From a checkpoint of a small transformer trained on Wikipedia.
Training: a variant of Adam for these matrices, 181M tokens.
Each number is 128 + 24 x the weight over its row's rms, rounded and kept within 0 to 255. Layers, rows and columns count from 0. Numbers have three digits each. The size before them is the row's rms in percent of the matrix's.

# v: layer 6 attention value, 128x128, rms 0.0896, rows 84-127, columns 0-63
# o: layer 6 attention output (transposed), 128x128, rms 0.107, rows 84-127, columns 0-63
# q: layer 6 attention query, 128x128, rms 0.104, rows 96-127, columns 0-63
# k: layer 6 attention key, 128x128, rms 0.093, rows 96-127, columns 0-63
# up: layer 6 MLP up, 512x128, rms 0.0949, rows 0-23, columns 0-63
# down: layer 6 MLP down (transposed), 512x128, rms 0.0875, rows 0-23, columns 0-63
v84 074:119138128132081119131130155106126126128104162083089114143118151123196106129111117116106113132120123118151134144103106130127172136147115146069182137117141128105096116136131116132075106140158115
o84 065:148111121155177145136127145104182130114122115168131145165116125146098118112132156131097122109153162113147111143139134097126088151165130122110105101089121111178153130146135091116162137121100107
v85 071:118195119153067128090144160122140138128083131156124118139096167124138138092116157115097107095160127146109110101131183124128131119149156112107138161111096081170095101116138113146129127114127148
o85 058:096130143106117111134108151079108193182161101066138089121111134107116168124091123118140078135097126127126148117138135142143158133118110093115115162136163120102152129145134124105111109110086160
v86 071:141087169108142143100093120109113146131139139109134095137138120120119132166083136117152138128109166123172112140145161099119114099111155169145122198160166117116154119133194127093117138143107127
o86 053:105139120091131145121138124149145130069082119150107147089115105144148096065167113159136119099151139171112134185118123114135123142133125131145112056123134125124085127120125103170131121126135117
v87 071:095080129094114108111113125149133102127113121137168101177107126153153129149115128078143095143118125104123105107151132147100154145122158145157169137165114132152169129100084130131129124097104115
o87 062:137150139123137158146077078102142121180115125113095154113152120105143147113113143154117127126119116132114155138119133080132118157116092164134085142073178112159149165131159115101123156130149135
v88 079:101148114140106128127130105163160095109134143111105056168133136111160124119139117118129109121150110139102150109114094149112148169108144099108123109145130130140189142134110097134106083112158160
o88 071:139144137134135156143085175136117139163156107146122160142131102153090125156148163096113105154058110113123125116133094145119086104141121100098127147132125087133079118109169144106132167137141103
v89 074:145129145142109144103158164139138158137070155143116154114141113115074137135086103100164145105157151112091135121155122132165098123130155120167107097117171112094103136100124135138122168123128142
o89 065:123107130125125106167121104149091142119139122080148089117137077121118157137140100163101111150111143159144141157122124159117140123118166084136143131141151140139088116152131143114157113135132082
v90 076:154108129155123136135128158123096146130213150110062145114127130149120144134149107109120132097106118127133112124066148092103135115101117115112141132190120106119085133134166128135124178149172137
o90 071:128127149130134147129173144183122106106120118113151079161102060098156125125103145156134130114147140148122126151114151131167118137154097144142107110097141114123116111142131144131129073127110143
v91 073:115131150126165157110142139104128108123101075163152169109136109146099137130140115077160113103138123112120131069131112130195120095132124111139120128124106116118070118110113129161087168154146156
o91 066:156114126125108101165139123132116142115173183099134072129136112128137150158134103111094132152101160144132140160130127136074157145124143098101096105136131125127200158087128142094171110136120101
v92 078:104081112179120121167158139148119171134131140158127140142124124113154127125108157133108117050130141136140127124126108194116170125147149137135150119161129135153108130117117121152128118097128167
o92 070:146113180117185185129108095118117130129108084129148085107144106120130128144136103092149110151128143148116128145124146105166147145137084121110134123142135107133163092129163114096125159211092106
v93 070:156171167122096099110121166097118121131184081086157131142114144138085097119147148138098161129131121111093164138123098092162126111108116109118163140103179141156109118143123107102112136151129126
o93 062:095153127110133122165152146137100103102104142149104135115166132105137145140100132155146123111129101114169104119082150118120116143132168117092162122133108131125137165148134119193160088113143150
v94 076:132112133185116115139150107095145174132123113144165148147140125101120111135095147119111122080089134137130152136098146105107158131179103145089094127137113064159098128141171108136139130117129118
o94 057:128102161103136195133157139174075131062123127125126129107106130178157134082152109128155088122135110157134131091146118135150151135128118122110137134098132132101108131148140106138123115155104106
v95 076:140091111087141101072123110110126122141150119169156159168089169138131109143091103094123110137113134096152150126144120088085130119117164126139123134127123123102141115139148079099140123103103114
o95 064:108127125113107133105110158143123179089120129072116121085151078105123111101145127121121154136156137151125149168119146114112116143138067166128116113079140113139117127099118119165098121125127134
q96 119:116122097104101133130102102137145168136151140123140085107152142168073120114133136110189114122172105148161125088141140145065078126113153136130107144143120122123175150103138110106180150114127116
k96 125:109115132131133108144134153124138158115153140086122129078133163112102152109116135133153141157170126137120109072120143058111123138124084146076099134144147134132165143096145131132164153117126126
q97 123:145145140124100142128106135102099156121134127121153132168124133076126140114069127086167125130149136133139169133122159115119099143109122141113145135105092108129079134135077101135090157142137132
k97 128:119130133134095095104099141123111149127159114120166095144114142123092123145125124109152158127162129145076221157149123165143108151127154128159138140067093131131088143108090096131094146115132130
q98 122:075116137120153162165123148158095132125141125122125119123123082168146135123155148117121078118166135141135132153147122119166093105129112109090152161118117122125100138086170126141105144103191116
k98 123:112108119123152124112132140140132098084123120170114119154142128136118125132145150099127096152162099135114117172128162114160101115140115148117168172148177133138128104086173109148187159100153118
q99 101:090134118095143146180103140091108162153108128112158136155088132101154115140104097115129140102152155148132177149101151125155143127131131138118141092117123127148118143163167139093134096112113120
k99 099:149106150151137096120117120129129151143116098134148127110131105155138126163130119125164111122118129141096170120118122088121174145151132118148147161127086115137148129202099068136136115074157119
q100 101:131145090137161146122119111140141084158125175104098138188109105107141108132133133142134116128123101179111094100105140104122115118071099125121137133115153114137144132134098160160119101170105107
k100 101:152174113132164091103103075117080130161121128098109127156152110106119100165126129101155146141120105150136119127093126106140141147134086165193132122144121110135128119163097170123132123130131139
q101 121:102127153153120153153139110105103118133110134131101138098170158076119157105129110121149089102141095153127128078134180149101126127117114150126119144083121141149109129125186129123138126077098141
k101 121:116171120102150136133141138145101091124120125128073146111139160142168116128126163166115115125142102156110135094134135089117136144140136116140147156099126128116104157135123113140090129081093164
q102 120:132122128112122114129141103147110180131110112120118122176148171103153114094097127115103147112127159079152147109160153081134125123150169168133166118144141133089126078089118103056116143126111131
k102 110:133145134146097142159117114121139110149100144130157135126110124138124118093141160124134122124148178099100120115164121100091083096122102170126175134148144108106119110151122075086132164141172107
q103 091:108134135123114133147075145111109096106147144137142135152132111114154145093077147146110126071155134109129168098143127147117148129124116114089102153143149166076137105177131142125125068143149105
k103 084:134148165118100111123092141110079157121139143135160153086141091137132124112105107139132125118138127112106192106168132183075119090138110164154102126141103112090128109193127139143147071116153108
q104 108:140087183090118129081121098130133147150133109144129152093134104146097110086105114135147120117156122083126131138119177108141084085130126135133135096107135122130174132150127096147128154133161132
k104 115:175122107146155100091128146135138162144150121179096143098125134146107109109120117112136130158152159105115113135085125110115084105124072085181130104124112108121148128168171093135156163091137158
q105 112:138052158140099106094143140122146113141187115152130156091148136125093142114104151144087114137110158148105131166134116112136144138130141109154118154104146125132108130116143124129123156129143113
k105 103:115121142088133123150137187162161159132149146192107113137147120129130132128078125152065107135118144143145118140130117131135100096099130111133142116094171131141087138111147153104118133128134137
q106 114:101145145095146136152076185137126149114162141158110137125099138170106136118128132158154127119083142119130160144094149114147127116088118124147076099150159158179158122148170117151095102130100132
k106 112:131085137101164127156124122105149153100135137173140123127120163140100114110109099139118093129084099149100180092110151139111144126120133134182095098129182158145141107151105136174180093121133139
q107 118:154166100143172149146114115105131117114160125112125168083101141144149085121136158131084178113156103158119145185130152107121151111163106139118111132099101156102114105118134122111180128079137133
k107 119:142135139144145169131133130141169096108118113078110153108129088140135114125132115113090116120144130153122137111127124100150149113154145156144132132140082129122133093127145108110129139104152132
q108 107:130149097082098106093139086145129124132147120131119124136155099130142115132120095152128109117172125123085125107122124119115128107171073116119125137139160179136151128154130101094185102115150126
k108 107:096138137133110145107140128118131125111122133102142165100156117148147143121123098167151100138169154123117121088119151103161165101119073138103126145145128168109171104161138117106130130141098097
q109 095:121114158163118116125137138101190090151155107095137127109137130127117117118145179129138114161121149132108099111111095162139163128104149150125165111187115121081085121116131164119146195154135087
k109 093:116150131135132113115099135147118150159144121119100104114134118106140113136121152111111109134129158095158144135135090166116121137132135125136114076189123105075086114123106163121107145136144126
q110 111:116078160103119135142116106101110110160134108141134127097125103120154111112148083101091151159143141139112147112123109131151149130155156150134135100141139112125149147149143136132133112166152117
k110 109:151062123118143108099122134130116152148159114154116116123106105140124111161138112088158174135137142127138105143090059142089141149135115100123132117193147127155135139175174122097110097111144125
q111 114:141110156158126138144099152122096105108174140080111142104155090151138103116150113144119119132128154137163103104101145188122104116110141099101131156130123154125108142117136133170122157146135140
k111 115:122173116104151097137106140128086103117163128096072154134157120107120128097137125115152167138156154163117111147117136178088133131154141105141121135092163141151120105061114165173117108119125140
q112 122:113157132125158148118126125109102121159103131144112172126140174143136174143133157114164135095167155148139136151098141155155125085145148164142132132160112103093114141130154135089115157128115119
k112 111:102142149137155162106119123154126111154107112155112130105123132143140109181116144123112104129176110140145190108137137084108104092119119116128127149168112115054101174164123110148096150117114138
q113 124:109177154100114138151165124100143114150177120127115173109135139111118154147134124136122102126153139087115097142111106155123131108102133136109110117145146142122131109154130108145114126109138149
k113 117:145195128129139117147133083113141095140153084129116119112174167156152139138143154104154115127168100082140097152119134166120142125097116134151111124179127155070132119162118121129154145072125155
q114 111:118152110114151134134152130118148131107147093144110098136138132093113128144134113095134171145117091095186148101122152104101133131122107106103133174125140114106132103139135117130098141107126185
k114 113:141120119131121154159152120107120097102118116128157154158132145159089172126140185127151151102136116100140125097137117160146117148116171115105147139121105160135149131087154106117137137116101181
q115 130:106139131122128156170138108111140093099148129138132154174110100139115181143118128081099134092140103153093132110124105160148133136186103132136132182143120119097147091156138110142130128150171161
k115 117:096145137120144145139159128105134088068152126096160109145141097108075150150153104152146149120139098135115167149124129152118156129130165107098159128144133147096145149130160126114107124123143136
q116 121:101173120116084129163113107107144134114142102099193119127132132125109097130105091116116137143141179078096138170107138132095145126119158128117129096121118166161160113128124088122152120130127163
k116 109:127137129168126114149154121091162130103146129095152098120130159140155160138100090158172126130128172117065127149128123125097171114109154124103145118111126153122152115133134095128173142097150112
q117 104:122122084156096108104160121165168104123126130112129062151150108078170104122138096141105095177152140109144132069112123092058128160109104104091134124142114146128099131126129127124131141126155117
k117 108:100124112157068099132133157139113113119121146108143126167135119132164172120135150140146146151160146128124145112144091152165139143127138133086139147092142166147104104064126167104113099143081109
q118 124:131159122117114084148125161121139133147171149140133127114126150078148172127141150115106118125125114162074138169154095113129139137079106142104134124117154136094088113161123158118119097141133112
k118 121:158157156122118112113111137142141143143164110153175123119155147134137124135131139140163082121106101149108117132118150148143152113077110153122148160151108111134087082163130129080123116146163106
q119 126:120156130157114156143142138118116116128152136134147103117089127127161139131124118117177076152093070137114138128107125103122128117112108149108120151128096147101147079147128093098138082075146125
k119 114:143099169131141165095160143106136142098128137131172081125080108132148142098113113115141094154103092140121150100134131121152110108117126168122128170128124145114144059141125140098108098093107114
q120 119:127133100131122113094143122139170194130091114122112105121131132146135100128128165114134120108142161145108140130126152140143080150097131116131145104127100173175128140115127137109105123109098133
k120 115:161129117176115100120131140132173152128085119129121159120161140105112163113147148102132116097129162145067128168121165113134136155114110118073102117141106125163122135077107092139107147131148138
q121 117:144136103117145100119172123138168087162133149140152165135120127126119149095088163080127112107126089135104129161139130155133106106137132084104117171124090135126156164124126131106082122140127127
k121 116:149147145138161097099149179149172100162121127089149104138090111101116128123122139100143120133126136131109162158121172146154108077102135102101124130136083127122140181093169140114069140154110140
q122 115:176106173124166122132126133135117115141146145116127141138142117150123126028123112146104147101101168071118175107147173135107119088146163138136120132164095161102106103122109105101123160150143100
k122 113:157145129115151131114115167140157087137136140115131100145093120157127101071140123113132152133160166113095167124141130174087087104126121115144143136158093145117110107114143132118082130129146091
q123 118:160135154148107140083120081158127090092073123115112079142142151186141144119134094128154115159122135097103142148138163117184115125126106144129144148118101149136085118123134149143109117120139127
k123 120:125121115114096167092138103120133100087089150153103146140105135172155151133154107164109132124158173136065128156131140135140095128116146131119165149092138118131106080128140144170111127163131088
q124 103:114127124100085136119129122122127140132133141151092125154143142149141142085103147139092076081135119142114119100169115144173101132173127114095123156157147182128105123131091122136102089138129105
k124 100:098149127086096129136094119128099174131127134134146157105138111127134127087177101122146119144163137092122120154142164130127117131152083178148128084163121139123123099130105127127090109141113135
q125 123:104184117155114159145085105158134103110143134131133130141141102127094125134110131120170135142142113134126097118124135115153158136107163102167099166139147162106134117085123112141103102182100110
k125 121:131142140137114158133114121119113160098152163107086159145139121113107134180059126107145142134113143103107119122132124107091145101136134122139098133176160100153120112095105116142154095175125146
q126 121:159123144133174101169140116151082141123137169105111136141144119101121157141122053104175138115100131130132142127150155113157142139133155161182123095121123120134143118121161125129082116118124133
k126 111:162120140109164128140158120115137075119123151135107110126109158122125084096119144115153132138151097151138114132121160094098131104139127130139143135101162124140162137115134145097102111151112109
q127 122:121099146127130153131151164094115148124126146087142135160141102177135121129132102122090137137134155161118131091096092120123144126131142127115173119109142149141150151122147120090125120149147142
k127 119:121083150123137162130146125127141152140156131112151145154146108136097145103113108102118154159169121147139155137112114127108148134108128139099157147117172141116145125134142152101086123093122157
v96 103:134157092128150125137119110106122107107102071144184094135079174117103130096113135143102167142125121132116135123106159122133143142131134126095084164115162145137146144158117107150133146130148104
o96 110:104123093157136116108121156096143127134099121145093157161118137097112137120123150101107151171126148080088128116145125120140147116134160084131129149139099122138149141151174129167114099103123136
v97 100:103146070132130148132129101098133095126134145123094129118123144146143145137184129112132100147150140159148165096122138129138116115098163103165097130146131120129138159143144105147085110116170114
o97 103:135120112134099156152132151087144165153126088146142112142153150148085117180138122116103078175131103152098090145169091138141135140075134137129112119118158105100152147124171080137091130053121135
v98 098:133159117119142130131117110106159107138140129174098104094118086162111132144123177174167094134135173137101143102066110136116125123118127097130147105122142074128125131137159147160092142123128147
o98 089:149127136170163155103143129115105169114110116142103094100115100147099105132135169103106103139099066152130142141118094135116104150133188111099164091150130106131136132104097154151093130095104069
v99 093:115155143155133105108157130131121132133134161149116125105115146068124112139147079132134107085127166132147147113086055126153099153117147113073163185091148108114152112138128153164138147102145106
o99 098:134158146111146134172142128145108098109144176121186155116074162090105084152138102145100104073131115133157124122108127152148122125165134129095104125146151115135172067123180103121113128115141105
v100 091:106124156173123117129143170077132142143145143179113112111139154111112155135161156113154197128083168164130129122104132125130165090101128133164105157087082109073112151137152147157127118122073130
o100 092:100130094139116160132132181117160134124129117144169091096103133117143141129130112135134142121152129112172178092159167098141130157102117168120137121144137139104161107105077085114121115067031168
v101 094:122110140097120103123114124148105155116159129143141052141126137130141121124161146104153139107154115109108096124133134099141092106132150098177106157118136130144134098162107185130125156119129150
o101 098:135127168157117111141119132115055152134147069111105124125125120136098118081104112176161127137137126106124134130113150129144178130142124137136090143141162161163094103099134131094115148110094136
v102 098:084163074100125134128130153117131095152160109126111143124146127118112098151133128074114109171126148117096126189147100115085119160125121172088097141133117139138167132148130120136131129125105088
o102 098:164143117155114118115113152113158131129125141143154134100108111166114130139131127114119170131140143114145138143109115100135097119115090193108117139077132099164121124149171137151127115139123093
v103 103:102072116215129154104116125142142097135172142166126135126131118111111149125102161118115138111119130143122139087088111151172132120144091133148104138115113135145123108126141134138156143110103101
o103 083:100117130151113137167130103124102083162145136161115111149117172131135136135159108111163147091098101120090106080162080116136175128170141130132133143145114105143142122139134119090110112140087115
v104 100:132124106171097087140134129124167141103159119166124118114156130154118113114163111111090104144135096150137143163143087154110173103146151059133123172103124053126153102104116136141145086120113116
o104 095:105124126144110173129103116178173131108129143129156123111121155096128107109134114098140102162100081184165126108184107132126156139107132148120155179101185135138109116078122132145142141139111149
v105 100:164104097107145091119123131127166112111106180128158083120169124109103139108136132121172146102123146122138099128128082107133126100148105104101152111135114090138114173163113121126103099128136168
o105 096:097100153118126093172138137177157126100149135125115099150058114105164144091077145120124136114134133142148163142151114121093127161112127117111157121135129123154104128152130149110117118113139174
v106 098:122156148156124133097139103168121130137128151118111119124122136135118142116171103124075086088136125114138192152137083125121124142114114112165118132111198139152160118102126118114188116114161114
o106 086:130168091118149170164118111180116127130157154123142176110150127140111122135095143125095099121138096177119079139144116132096126093149120107150113146112107152112108102110119141124121158135183112
v107 106:121125153136135128109139112102087095137127178180105128116123116130104151135113153122091120152142103137092110155220087097087136113125123126172139113122065147159130134119119098139133133132096089
o107 113:154078134124098150102161137103105134098153161143105127090160154128154158127151148106098109134089133154092102102105065135114156164135101151127147157113129127148114111144117158081143141126119135
v108 096:132072173147135136129149128143119142122129131090104111142112131194132137125121157128093142133122164118141145140141114162102113116145119121134069109121135106130137135154111123096107139137118127
o108 101:128115112119093156116139128146148139140119143179144094090159134175126138113140114139123126127136147082139142147161105162129119088090123091142127083163111146100080108116118124101166176147104094
v109 095:110187185127098136139126138121145127116114110140112126158139147114128147111132090136135140146156108098155133173176070102132126128073117100148108151127129130106124125161176108128133109138177190
o109 101:109148148111122146136154146131105128114141112116120176136115158118078134119136139116091150137115108094137110120152089165123060138112118134111095118165134133106092120138103110182152131129161152
v110 095:102101160155147132136095140162126102113132175150138124126077122153116104121172175125166159111110207089110098121125154142106149153093134155125158157140162100090128169137121103133110073114087115
o110 087:102170132104147098109125121142169144126144141163103119132132110124105150157152146143144109089119154135116143125100172095120138134118112146133168095156120148128111098147169161123090131097104128
v111 101:119140096113079112123147148098123086145129087137099118119100133141140111127110104107126105134127086139115099164084128146140159123157161139131146145097122104138131149148128138136128176129148094
o111 101:134114140120159108097156132100178084110105106167135183109112121156078151175123138105109107139125096103142097159123150098100096126114134131145087157156145107126170138114106143085161096139115160
v112 102:147148137127147135146121120149158127114107148140119142127140131148162115133103133120145157139096140142147112165069114136167116129128140163100151098106097092082161133103118165076134132115137126
o112 112:169122128144106162138178127127107149161134139154154115122103145162130133137159159127162104164108109099139142121099150148126089091144144095100146126127114093135105148139068174100106125111146136
v113 093:084097169155133123155115092104093085149110141191158137155143098138094077129129125106099132116142131129121113074110135136140085169138080122100135132097153143120091146121122164131158105112131160
o113 095:130104117109148103158120103129094148127127162156102142101147124153121167160104129164111133101135153091113127078150152113094147120183142137133167170114118125148161164116139134124135138118110161
v114 090:144167148120119121139125106112098108125115117136123090119173182157124071138127102118122153140141162091126164094110143099146144113095144114103144131170140096161070171126124115129150107127125113
o114 097:115145138125138119083125161108088175115118130131070133099149158135126153115124119126141087120138153134127118119100106156140082144140131149107102140122123126169108123154168161161118100105125131
v115 095:124111152095169130107128122117154112140085106160127132117153116134138137123168108125210150137107142113158138124152144101159124132142142153180099157131129076092087116110102179121137119112108134
o115 094:124129113133121141106111089123173128159114129093091120114082143122093139089194125122108135133156107099136135145162158152158102141149145122119113134130115136137126130109089092097161143080107079
v116 094:086177164125146148136150054102116118126166105106191114125120134146136140119133132074109108168130127128135087087128099092098139138146131144152161113124094090133119129111134108175088108133148107
o116 092:163118099147124141080147139107152140136141129135146174116113138110116138141142135093107112162144170062069143125153114142106135105127067125121131146165140091145154145053123113135151114114102111
v117 091:152117115158076096109103179150131100112168103104082094124081114175105182101137174098147128109117125142121145140188157104112139106165152136138156111149135147136128130143166131124138127124109120
o117 094:115127094142113128093124118134137123096141075154144112127125080103157160112106122134136168104119126153139139095153141109150196138148112182131128121089168141136123148101098132077094137112094143
v118 092:165173136082135118142124114152124151133150130173141134114113122142095136133110133110158151102139107105140140141175109173112104146108127124120119138099142109140173186107133135116148123116088070
o118 082:124130149110126055146140129172129097127164163137087091123121150126143125132135123084148135135159093145113105146099136114138128143099153141150169096147077145104115159136138140145074098170135117
v119 101:136126154147149150091134094121124144127119126099160133146127140125111142115135130111110107114130136130101133141140067122099086148101121135145106100064162172091161150153141163132112141154167124
o119 104:170136162128129158125130104113078106144129122159149172122156145090126132144120101119107146085137119102113162093130115124115119091149131090119155091115130166075160089169101162133143110115119154
v120 097:071172081119203132108120132110110123122130166157129132151136117117126146141166105128124128109141102113074135126098138117158101126097109110135119100110138078132082116133141163114150132122136125
o120 087:108118124107137078133113173129114151146158168102088121133180124115092124128138130128110109124085087167103106086105145090118124131148090100083113156138107132104129156151095146096145097115152121
v121 096:170149130153142132132113143078090126133167144109153132132080134137146075146148161149112172116150113139099157125157149112155038135155111107123152138144182139155164115124109127138107103143105096
o121 080:133148074133145096107154138096128140138122114103143122140148124110124126120148120147150124131129152121085116157101141126158129145133124123126118130148088164113180178161143118142139115134133101
v122 098:126167116135167129117148115120081118137100191160131136121154136136158108121123120092160109100126141080084120110122099127169152125173143150115095115131110160152103125134134153125110176105134133
o122 100:178141151157150097159081153132106156112152141125184112146116114133121159113114119087118100114111155128124098140089085153074151124159104155149092137148143153170152096182144127096115141123111124
v123 101:119148159142135146124130124113159096131108136153119089127131136105146098107105118159106113132130105103112152112151118123104111121152132130102155091139127138127125188129118138135109103113175136
o123 101:168096137082125119116123140129125164099149126170131140128140120106124162135132110169105138155085113102116130116131117123123100146125128136138140099145129151164134130115167119141068144100126163
v124 103:125129155131082131133142128167125116133127086131101121127093161157149172103077082155158143098098098121123099121162156129115191137106110121127137139115118143124142139139087124173116156117127114
o124 100:102103156154126116163112140109098121112131123080117104102081109108094139135109089133125160150142141111103110135157155107181112118092114108136185115114162158158129096152102138130131151131124125
v125 091:129077150136128119125122141150141145117137164141130122097166079132171141135152119174104111148096104100123135122095074165135211134140140113111118132124154122062156124097110117156072130121117133
o125 092:133129139126139130154131086151131107084091171138148115154114102070123111122160160146112099113097127134132135150120135128121106144131148143184178114157151160130114121092108127107120173122122111
v126 103:139080096132111141149121105144119132122108152120153148156099169103135126130061098119146133133124148144148119140163148122130131155132128172138063126157130071103124145125148102115158125113123119
o126 100:152144112102126119117138136176143162140130142114146126135107126166108132169139138113132121124143140109093110161082132113153123086115119138141136120104136106105108142172134097143127099101088175
v127 099:197136094124140123131134119129157139142082076090136129112097096082123121152174137155145112165150117159104136102144161111058120103091144127100124089095145126146114084165123133150105115130113148
o127 099:181131164126141120098119118139155158169101135133132183085140126127127129149093119117091135151132093157133135141144147176125142096083120091086145132108118134164097132127108116177094105107136152
up0 092:103151177108134116115141124149113120153107110128104132087113142147090113120085165109139112130158145166151116087126138109156146141147133106128118141135144132123133116134107096154111122152126142
down0 083:110158128160099128140159148143105099192144105106115130165106090149105086116144132135164135138138112141170122155064114132136117137161062141138108154126106118147113111144150108104118140151109146
up1 084:107140173066095129148103128121120153118137137100142131109140148095147141129118164134122139088149145162143129167155126124115085094117137136152151095113150118115112136122139114142103095131149098
down1 086:163110108157133155109129084120155117095103123119117140135123107182084140152123133118117129141134089121128118116068138081162122130143129115104131144157119120161186156103181122121143131060134125
up2 101:092107137147167145124127162081156094176177132109128099125191097131091108113124126135126121129124103101103166137083075146139103143126109153147128154163161172094135171135117113103145149104128125
down2 098:134108163074114100098102113178123159191084156138108152132099117135137135131100134129124145074139160088137146113122124114148138113118158139162116103152095131122116112134124165120120073139103089
up3 098:146131156128128146136107134104153144124127155130107169136099143160171141137119143127149144114111136183112131154149097145137127134095118154083172128104168114114135170123135112150109056095158090
down3 106:129130149098157092129185134142110147152168122142146134099136142120099141126144061116128131179117130132099115140122153148136135108082126137163168125152097128113149122121142132143110120069124158
up4 098:109154128152153165113125127115171124184129122125153164174115099093117104113114147119107123115153106116164110106123094132128121064130134128122159164128158122133173138090118138095100153183098132
down4 113:092125166139143139139064114092169096146154161093091135158142107084130110115147112109105143144140170134113124122117113118128150130145150129097126143169120174082116116174105102064115126126109122
up5 106:109171132078145151118097085133159158138121147094101158152111094102132109088123094146154095128138138143117146104135132138135106135129179144148157151140161134160139134129141108118116110125097127
down5 115:128129126150133120108082125174089095116117126130117166132127126076162131157154096145117130116149132124110149121138167161140146136139155127072117106152128150144088142151100080122121111100132140
up6 111:079149160119143142148081143129142166147112116107110110142141142125104093128144124127144156101163153113130133161106127121155122135134187130132132123192140111141151130094104129108109144143097112
down6 117:133112145172138114123084138137114150136142121143180148092118117140073137135147145147139133113116121111158137140089137130135080147146129142136161112117121122161171163164137141125131167095110112
up7 112:135111184146118119118110161118167153164112115104174159100169173141145135107088142180137175086102126121109122179091124180125144071127115125141121126100147116116145162129159130112101104158094130
down7 115:155155119125147130143107095107082130140146129180132120157140083157080145123095091133115154108173097103146121086119135152134122148126120103127120105132130120140130147138161124115117114136169101
up8 103:125154088094109140118122125112132133142132097128104096159144136150141158083096107151128093121121156117123095126152147123117115141147135094084159142129151139162167148123085159094156147155191117
down8 099:097129170139078120148161097133128144125173115114148140157105090127117096135118133117154161140108135167152142071096118149144134130121131077140149098110126139099103118186127105128152144146102125
up9 102:115101139084119133146137128098111086135122116116106125134126170112065148085172132115128117131161145143125152075144143108100131116126127110147127113176140137108123159166144155110093138144169104
down9 107:133105147110131125146125090119166122114158136103158156141134143142134126097120102142144091133106139089130175145093119143079142155115098135091131110104109154123117113145128137172132102130131133
up10 105:162148127093109164148099153114124120147110138112135178127096135117180118135068104102129141133139143147106121153097138124152152115118127128128167106118117108142166118121085092106114158200135099
down10 093:132117131180113148105119118116093126112137162087141126091132128121160173105120101108156167103156094080136156127123099127153135139131136137138134127123111133143107096115129112121156101132136126
up11 091:130099129100113131063113114148147139144108135132196148135125133162096076118096103136150155105110138091129109144133164178137102123079147121095121124130120145128135136156137117113153121118113126
down11 087:113124126078135110153157133144109116099151150096109131165140151152113126147112187115109149110147128140098159100145062075155148138111139111136126150133155138139164159124152182115124147108068136
up12 085:116199109115158091157107121127158132135115139112121127125135178108128126078166123147127109108150130117125125119130142146162130105125104131112141170139140144136080146124177132117151124124148128
down12 085:142095106135116142109111156157147138115114108144131122136103119135132096175102131119091144128138086139111158076133149086121133120097175161107100147123138097096180125117113112076144153183143140
up13 105:132082113083118133136137145111139113166102124134099119100148114115132119143158137138127135133102138145128118165116103126145150118112156138098118112146191157132146166104168139124103109128136104
down13 109:099112084126105109114178095106131148168190140093120162129127105106125128137119113065095106121162149114149094115148122130103144137119162141110113148147142116106170115142183120109140146138144134
up14 098:119166148078137164139118109094129137139142141068112133149144108164120128107147094141161101167163178137112107103097101100110141092104138111103173114113143123097133095114107122121140127180120144
down14 094:098139136110060100101119188156164143166155129145114145148093167147144139096130137100116120190106113105151120141100136113141115108117126122112131134134147092126143139135171108128168112112142119
up15 100:131138124111104144173083182121124112144142175133109200157121100085142151154097121095135124094115142147106101157148132119107132107128113132114136169154146136172132122168092132120138142126127113
down15 106:154149113144152133120147135133133102162126142133116086154115161125113177199131108142153113100140078112146115171100100130139186110141186139152148107144126133131143097145140133129147201109126114
up16 115:103102157078079134140100129155114150138133142087119094127112148133157114124114144126156136098104147114165113137097155114200123102123189121133129119134137162116163106135116139124086083096118137
down16 098:101131140138149085129127123164115135034133135146157090127089186110115110190102120112139165136124122174115148157130139127111115100126132151125151119129088104153146109148088135116151127137126137
up17 115:108145135083131153150120160133170129159099137098136159146135141133150113129110144133120139125137142133089109128098098167130143139085172108081108134121154112169152133137158144114137148152086094
down17 115:148149142138165140128061165090114136155138123114143112130113101151110111120146093163144143112147119122099146147159103167120168136151089150110135140113125074100136142098136128109105122121154116
up18 086:124124108089083111150124134172149152114110193103146082174145132141133145131138140117113122125132142132120110126157094121132149134098148125123151169138126147129112160147165161092090114106073119
down18 085:155126134184158126120099123119106134132107134147101125109103148136105102143121150116114108139118132107101116135121138110118096129133101119152074124140105119166142122112119101183191118132133141
up19 117:134112123106112108140127128122125124137155146113082142122109129151119138132126150137141085151139124154118095158149111133173164109083146154133148107123163133112142155140120126098105067124161137
down19 118:140100100126145114111094141117131121154172162093146120164128118139107140154129128138171083088143119104107153094148150089116169139126086099135136111100141149130113151130125091121123151098108116
up20 091:145172093117111139140103131120162137139107144067164105132095097121142166121133106150154123126158138081146154154129104113145135128106113059115100139127095135115121133170137122140114118113122102
down20 085:149123139111087150142158084143120119152140149155153122122105140115135123127123151102121125145137154117120093076148156106144103119176114148148141100095152103118163105095108171128178128149115140
up21 105:154127151111135166153063148117137138125100113113173123121122151149166115117106112160128088142164149100093125112073079160125125141084154151133155130143147151101135141123127125154114141128160119
down21 119:146108161117093106165113096128106113142142134127157139146113132116130152166123119089129140159150085159108149121140109120106106139141138150131158083108114117138154100122116118093106092156102110
up22 090:106135189122135138072090168095115141118121135160129136141122093126154144129132150141113126075147106098144110141114099163162124134094124106161127205146163174137120157150137188120101107132103128
down22 088:139144134157137130147143117077131146145104110120125172132122174121054134112142152153118116073131114106129119117159173099135120105152127141139123122134137127121120168109113102114163137091144188
up23 083:149111110118199148103136185087104104153098150123146167104105129144164158152138119120168163166091136107132104110110145124142112105133119149111127138152096148124110155113122112133158144141119139
down23 086:128158116079099142165137088174121103147123112185127137150128127126114132090117150090148156112115115127115111126166117115118124131134133151145108139123139139139105064093106194140122135127140128